config.toml
n_layer = 12
d_model = 64
n_head = 2
n_kv_head = 2
head_dim = 32
d_mlp = 256
vocab_size = 2915
activation = "tanh_gelu"
norm = "layernorm"
norm_place = "pre"
norm_eps = 1e-05
positions = "learned"
qk_norm = false
attn_scale = 0.177
bias = "all"
tie_embeddings = true
parallel_block = false
init = "normal"
init_std_qkv = 0.0173
init_std_o = 0.00352
init_std_up = 0.0173
init_std_down = 0.00352
init_out_by_depth = true
optimizer = "soap_variant"
lr = 0.00833
beta1 = 0.95
beta2 = 0.99
weight_decay = 0.045
lr_head = 0.0204
grad_clip = 1.0
warmup_steps = 200
schedule = "wsd"
decay_fraction = 0.553
decay_shape = "linear"
final_lr_fraction = 0.0
batch_tokens = 32768
seq_len = 1024
doc_mask = true
train_tokens = 105800000
steps = 3229
dataset = "wikipedia_en"
Each number is 50 + 10 x the weight over the matrix's rms, rounded and kept within 0 to 99. Layers, rows and columns count from 0.

# layer 8 MLP down (transposed), 256x64, rms 0.237, rows 150-175, columns 0-63
37 50 49 63 51 45 47 52 55 38 63 55 34 41 56 51 74 30 49 43 43 50 45 47 66 39 51 47 45 60 45 59 49 36 47 53 41 61 55 61 54 52 41 47 43 61 42 56 52 54 48 48 53 55 42 59 40 57 53 37 42 34 68 39
54 73 52 31 46 63 35 51 51 67 51 57 53 54 56 53 45 55 45 33 56 67 47 49 61 53 50 72 41 44 55 40 44 60 71 50 55 48 37 35 55 46 54 28 57 49 58 55 52 67 36 57 53 56 45 46 55 47 52 44 58 39 43 49
57 46 33 70 47 51 74 61 73 48 43 42 39 59 44 06 57 64 48 51 43 60 65 44 57 59 39 61 69 41 43 61 50 26 45 58 67 43 34 72 56 59 41 51 47 67 55 45 49 37 60 48 68 38 51 46 50 54 35 44 25 56 57 34
38 53 50 48 19 52 55 53 62 50 49 41 52 50 61 40 56 45 55 14 53 49 60 69 61 53 52 25 48 51 34 50 46 42 47 49 40 56 62 51 52 50 43 33 46 56 33 53 45 50 38 54 42 47 64 38 46 43 30 54 60 65 61 40
44 48 71 58 49 49 43 28 68 47 48 45 50 53 54 40 46 63 37 57 43 62 59 61 51 46 42 43 60 50 46 42 53 48 45 37 61 45 52 44 44 56 56 35 40 56 51 63 49 48 48 51 57 40 54 60 55 67 45 57 55 38 54 50
50 37 50 58 65 37 41 56 44 54 55 62 37 43 26 51 47 59 51 56 79 28 63 53 37 59 64 60 36 72 50 40 53 67 56 42 39 48 53 32 57 54 46 53 45 48 43 47 53 44 52 49 54 34 66 48 41 46 51 47 40 46 63 51
38 56 60 46 41 74 58 60 51 39 64 48 60 59 43 57 49 49 43 44 48 40 46 40 59 53 36 33 69 42 65 45 38 43 63 47 40 50 46 35 62 65 47 48 57 46 45 54 46 49 51 58 45 47 47 65 53 55 50 54 52 55 65 42
64 65 60 50 61 40 47 49 39 56 53 50 64 45 43 57 43 42 53 52 46 56 49 58 50 49 60 44 45 61 32 38 61 63 51 46 45 53 46 54 52 59 42 46 30 51 47 53 49 56 48 37 39 74 47 48 42 46 49 60 63 54 41 41
53 49 49 55 44 62 52 63 41 36 44 49 60 61 46 43 47 55 59 44 44 57 71 36 47 37 41 49 44 57 57 55 47 49 51 56 62 59 46 41 62 47 44 57 44 47 47 78 45 33 56 48 43 63 79 47 47 54 41 43 51 56 35 44
48 36 49 46 64 48 68 32 36 41 47 49 59 51 52 35 52 56 50 37 50 51 58 42 42 43 49 60 36 65 53 40 50 44 43 49 45 60 51 62 46 46 58 47 57 56 50 46 37 63 41 55 47 58 60 36 64 56 55 58 44 45 47 48
41 37 34 44 46 43 52 62 39 72 48 48 52 45 50 32 35 39 48 52 48 55 50 38 48 44 56 51 48 34 54 60 50 58 68 60 39 46 35 51 42 64 50 36 46 37 43 68 43 52 48 41 57 36 27 37 57 65 45 58 67 28 48 51
66 37 63 59 44 48 65 54 52 43 64 51 48 37 43 51 56 39 59 47 44 65 57 42 37 55 61 51 44 52 40 49 51 46 33 65 38 59 53 52 55 29 70 39 57 56 60 61 41 32 64 42 45 47 47 48 41 59 79 51 51 51 63 42
39 46 58 42 44 54 68 49 51 44 49 40 59 52 58 32 35 56 46 48 37 72 35 54 60 59 55 61 63 69 48 47 46 54 48 51 41 39 58 41 76 54 56 43 59 36 68 51 55 41 40 51 48 54 59 46 67 40 49 53 50 57 38 54
48 50 40 39 49 51 63 58 65 56 56 59 48 37 39 71 47 35 55 51 42 48 43 34 54 46 50 38 41 59 60 66 49 47 29 53 36 56 46 44 38 39 48 45 59 51 44 42 42 42 62 63 45 56 48 62 37 43 45 68 60 71 41 53
38 59 51 44 56 61 48 47 54 39 42 50 56 46 49 61 42 50 56 55 50 53 51 45 48 65 51 42 50 56 57 33 40 42 48 38 25 56 51 45 41 53 58 45 42 43 33 32 35 44 43 61 57 51 57 43 46 50 42 28 42 44 45 57
48 61 41 77 50 43 49 36 39 56 55 47 43 45 37 45 59 45 63 57 52 53 48 55 52 46 49 37 55 48 54 30 51 42 49 44 63 51 60 38 44 52 40 62 45 44 39 48 49 60 36 64 66 59 54 51 51 56 53 60 55 28 61 36
51 68 54 59 61 52 40 41 64 37 50 37 51 47 52 48 43 39 58 42 51 56 59 53 54 41 34 38 32 49 54 51 64 42 54 44 31 56 24 55 52 46 57 60 42 56 36 49 50 56 50 62 48 34 56 26 57 53 57 37 53 58 51 47
30 27 45 34 51 35 46 47 53 44 43 50 48 73 63 72 68 73 43 43 41 51 38 63 50 57 32 59 49 51 55 50 52 52 48 40 22 37 49 49 56 42 43 55 27 54 49 69 62 53 39 46 38 49 36 40 44 59 59 40 36 61 59 39
47 48 45 52 56 55 49 51 49 58 58 46 59 47 52 49 54 66 56 56 61 53 48 52 59 50 57 62 45 45 43 45 52 57 48 56 61 36 47 50 47 72 43 47 54 55 53 47 45 41 51 35 40 63 63 73 44 49 49 60 44 35 48 59
55 33 52 42 60 59 34 62 62 37 58 61 56 54 38 37 38 58 48 46 63 41 52 44 46 36 62 51 53 57 35 60 50 48 58 55 55 44 64 49 38 59 54 49 72 59 57 36 56 44 56 58 43 48 58 50 51 47 49 49 47 40 44 47
66 40 52 34 34 29 48 59 52 64 26 55 51 34 43 41 41 54 44 37 38 24 63 41 49 56 54 54 48 55 31 64 65 62 58 55 46 43 81 63 45 61 58 16 60 81 53 76 26 56 43 65 67 24 38 62 54 49 37 47 62 46 50 75
50 67 54 38 68 44 51 53 58 33 42 72 61 37 59 76 61 59 41 48 41 43 63 47 59 54 68 37 45 50 46 49 53 43 59 45 38 42 51 61 46 53 54 49 44 50 47 44 31 36 39 46 51 54 53 62 42 51 44 55 51 51 59 55
53 53 47 40 62 57 54 56 54 56 59 38 52 47 61 40 59 34 56 47 30 51 41 35 57 55 51 46 48 49 42 54 44 47 40 59 52 62 48 66 51 66 58 48 49 55 58 66 52 47 56 41 41 58 43 52 58 49 65 53 58 61 60 70
56 53 46 43 34 58 48 43 41 62 53 49 55 55 40 46 58 55 49 57 44 51 54 41 59 44 54 55 48 43 45 48 45 54 53 55 44 36 53 54 46 49 51 49 46 42 57 54 39 42 42 50 42 43 40 66 72 41 57 59 69 40 59 50
41 34 47 42 45 49 37 43 47 38 46 34 49 59 68 60 35 43 49 41 47 22 56 57 49 44 61 57 64 54 58 33 69 58 40 60 43 36 51 44 52 57 48 52 56 65 52 45 64 54 48 45 56 44 46 44 37 61 42 61 62 53 46 35
41 58 48 62 49 36 77 49 68 51 58 43 52 49 39 19 55 54 36 56 54 50 48 53 55 44 40 67 53 64 51 52 47 60 50 52 43 65 42 49 62 63 46 57 44 54 39 58 53 55 44 45 47 54 48 52 52 46 57 62 54 54 37 48
# layer 8 MLP up, 256x64, rms 0.233, rows 151-175, columns 0-63
50 60 51 42 68 62 32 51 66 63 54 57 51 64 36 42 53 42 46 48 51 48 51 35 47 35 56 34 37 54 45 58 52 38 45 37 50 69 53 51 47 53 52 59 40 38 58 50 48 54 49 78 33 46 46 47 54 42 47 59 56 53 45 52
36 57 39 65 48 49 45 47 49 55 49 41 40 71 60 34 52 55 73 49 45 63 54 41 34 57 48 65 63 37 53 44 56 36 56 68 39 30 38 50 57 59 49 66 46 51 63 44 57 50 52 29 62 58 52 45 38 44 60 33 43 58 29 49
43 67 59 50 59 38 55 43 47 49 55 52 60 41 64 52 64 53 49 42 40 52 68 57 41 54 43 66 57 53 46 63 55 44 63 26 50 43 91 42 57 46 53 60 49 59 50 50 45 53 45 47 45 30 49 51 65 54 61 63 26 54 51 44
50 55 45 68 42 53 52 47 56 48 44 50 61 53 57 52 45 52 35 53 54 53 49 60 46 49 40 40 58 45 70 61 45 47 47 61 42 43 57 52 45 41 54 44 52 50 60 42 43 50 62 44 37 41 55 47 43 68 55 58 41 57 43 46
30 51 48 46 64 46 50 44 45 61 50 62 55 63 31 58 77 50 40 68 46 50 59 42 48 31 56 53 62 35 46 43 53 58 73 62 50 45 64 57 41 50 41 36 55 55 44 60 53 46 59 51 54 54 44 42 32 45 50 68 56 53 36 40
46 44 56 47 54 39 47 51 52 50 44 65 46 53 48 39 52 56 59 51 36 58 54 60 45 42 58 57 36 36 53 66 55 65 44 64 74 52 50 68 44 31 59 52 40 45 48 49 35 47 49 46 53 61 59 37 51 39 57 55 53 42 47 54
65 57 51 47 67 41 54 51 67 51 40 48 52 62 47 44 52 57 63 59 62 54 42 53 53 51 44 58 47 27 48 34 49 34 44 48 47 62 37 59 41 49 55 54 80 38 61 53 47 47 33 48 57 32 48 62 63 46 50 42 60 42 56 49
59 49 54 53 38 39 46 43 55 50 36 63 68 49 64 41 37 43 64 60 49 37 36 64 36 47 66 65 37 50 56 61 53 47 53 53 58 42 49 57 48 54 43 56 25 54 39 67 42 52 46 41 61 55 54 60 38 36 47 54 42 79 54 42
40 60 46 39 54 47 41 63 47 65 57 60 54 63 42 39 40 47 53 38 54 33 41 58 61 48 42 51 62 41 40 63 53 55 56 41 47 40 49 49 51 39 53 53 58 58 44 67 49 72 58 41 65 52 42 60 47 53 49 61 35 38 63 54
36 62 60 46 49 39 48 32 44 57 58 35 37 45 44 45 58 50 53 32 48 57 56 70 43 56 29 49 41 41 45 44 45 51 44 45 51 53 69 42 39 42 77 48 55 52 54 40 64 49 69 41 48 60 43 61 40 64 52 49 39 53 67 33
50 46 53 48 59 53 59 49 66 42 37 52 36 65 68 44 59 35 60 49 40 31 66 53 62 39 34 62 53 69 51 44 51 49 62 36 47 40 76 39 34 44 53 50 66 50 49 35 60 55 45 62 49 49 38 32 34 47 34 50 48 47 42 37
32 57 52 45 65 48 43 51 53 56 59 41 48 14 40 32 51 58 36 45 43 54 42 63 55 51 56 53 70 45 53 49 40 36 42 50 62 47 49 45 50 53 60 62 48 39 67 47 65 61 64 32 50 39 52 30 61 55 56 41 55 61 62 51
59 67 39 36 60 49 54 45 54 53 56 48 55 40 57 45 47 32 51 78 53 34 50 67 32 26 45 66 44 41 53 42 52 37 47 57 33 48 61 45 32 33 39 51 53 37 63 52 42 63 57 56 47 46 48 26 42 63 49 72 52 43 58 53
52 53 51 57 58 52 49 56 41 50 50 51 41 32 59 36 41 60 44 51 47 48 38 51 53 39 45 66 42 43 34 52 56 52 59 50 62 59 61 64 56 62 49 44 45 50 64 47 57 52 57 58 39 42 35 47 51 44 60 58 59 52 59 52
40 64 59 41 50 46 53 53 57 57 61 43 47 64 54 52 57 64 32 45 60 51 48 29 53 42 45 43 45 42 34 46 41 68 51 66 39 64 56 60 62 39 61 62 48 56 29 43 70 52 41 51 39 46 40 62 40 60 57 36 42 50 43 44
37 55 62 44 51 71 56 44 59 61 40 66 44 55 25 55 43 60 62 28 35 44 51 51 50 55 46 48 53 33 47 42 49 54 48 63 58 48 52 55 42 56 60 49 62 41 54 70 70 48 57 29 55 42 54 41 61 44 38 38 69 52 58 58
54 68 67 61 35 60 50 61 51 40 47 27 61 51 46 33 43 40 38 52 46 53 40 55 43 60 34 50 58 26 48 38 53 54 39 53 69 53 52 44 68 48 62 51 70 46 35 60 54 65 49 74 56 61 53 67 41 37 53 58 31 62 31 57
56 34 30 43 39 35 47 39 51 65 47 58 32 57 56 48 53 45 64 45 53 62 51 52 48 46 57 41 47 46 57 48 48 50 46 55 47 50 55 61 51 52 54 55 63 40 50 54 54 55 28 54 63 39 48 59 57 54 62 35 70 55 44 51
55 47 54 42 66 58 38 39 54 50 61 41 62 49 54 34 62 45 43 47 54 44 48 52 48 45 43 74 40 44 51 47 47 60 59 47 59 51 54 54 41 41 62 38 33 47 49 41 56 41 39 31 63 64 54 48 61 38 31 64 61 46 35 70
48 62 34 14 38 43 33 38 49 41 46 56 31 44 60 41 74 57 58 42 35 61 28 45 57 59 40 60 37 48 68 32 76 59 60 61 55 40 44 45 42 48 51 48 63 65 53 65 56 43 54 38 59 52 43 38 51 60 51 71 61 70 32 42
48 63 38 32 53 48 46 35 53 67 49 58 50 58 40 52 45 48 52 56 73 40 44 63 40 59 49 47 49 42 64 47 48 45 53 54 58 43 45 62 60 51 72 38 46 32 66 28 53 53 64 48 39 47 52 61 49 52 44 64 39 44 34 48
46 60 54 53 47 34 55 37 42 53 29 58 48 48 30 52 69 43 63 51 53 48 46 55 33 57 51 50 60 51 41 43 46 54 49 60 54 47 62 50 45 52 51 42 58 54 40 35 63 57 55 31 59 46 56 53 59 48 44 47 37 44 35 52
40 44 56 38 45 52 51 52 54 54 41 52 52 40 39 50 61 46 40 53 52 38 56 56 49 48 42 51 57 46 50 40 64 49 57 51 55 56 47 52 40 57 51 50 35 50 43 45 46 74 52 38 77 51 48 60 43 62 44 42 43 52 41 44
43 63 51 52 47 57 52 50 34 34 21 46 42 39 72 46 36 40 37 32 70 45 62 60 47 31 64 58 57 35 66 49 48 29 40 56 45 26 64 59 59 48 60 44 30 62 66 42 55 47 52 50 66 55 50 56 33 59 52 66 46 62 43 52
59 51 45 44 48 54 41 44 55 78 56 50 60 44 41 42 67 59 49 48 43 51 42 76 36 59 53 46 48 45 46 38 65 58 51 47 40 54 66 53 53 51 50 53 64 29 57 43 44 64 43 52 46 31 40 50 68 58 59 51 50 43 54 52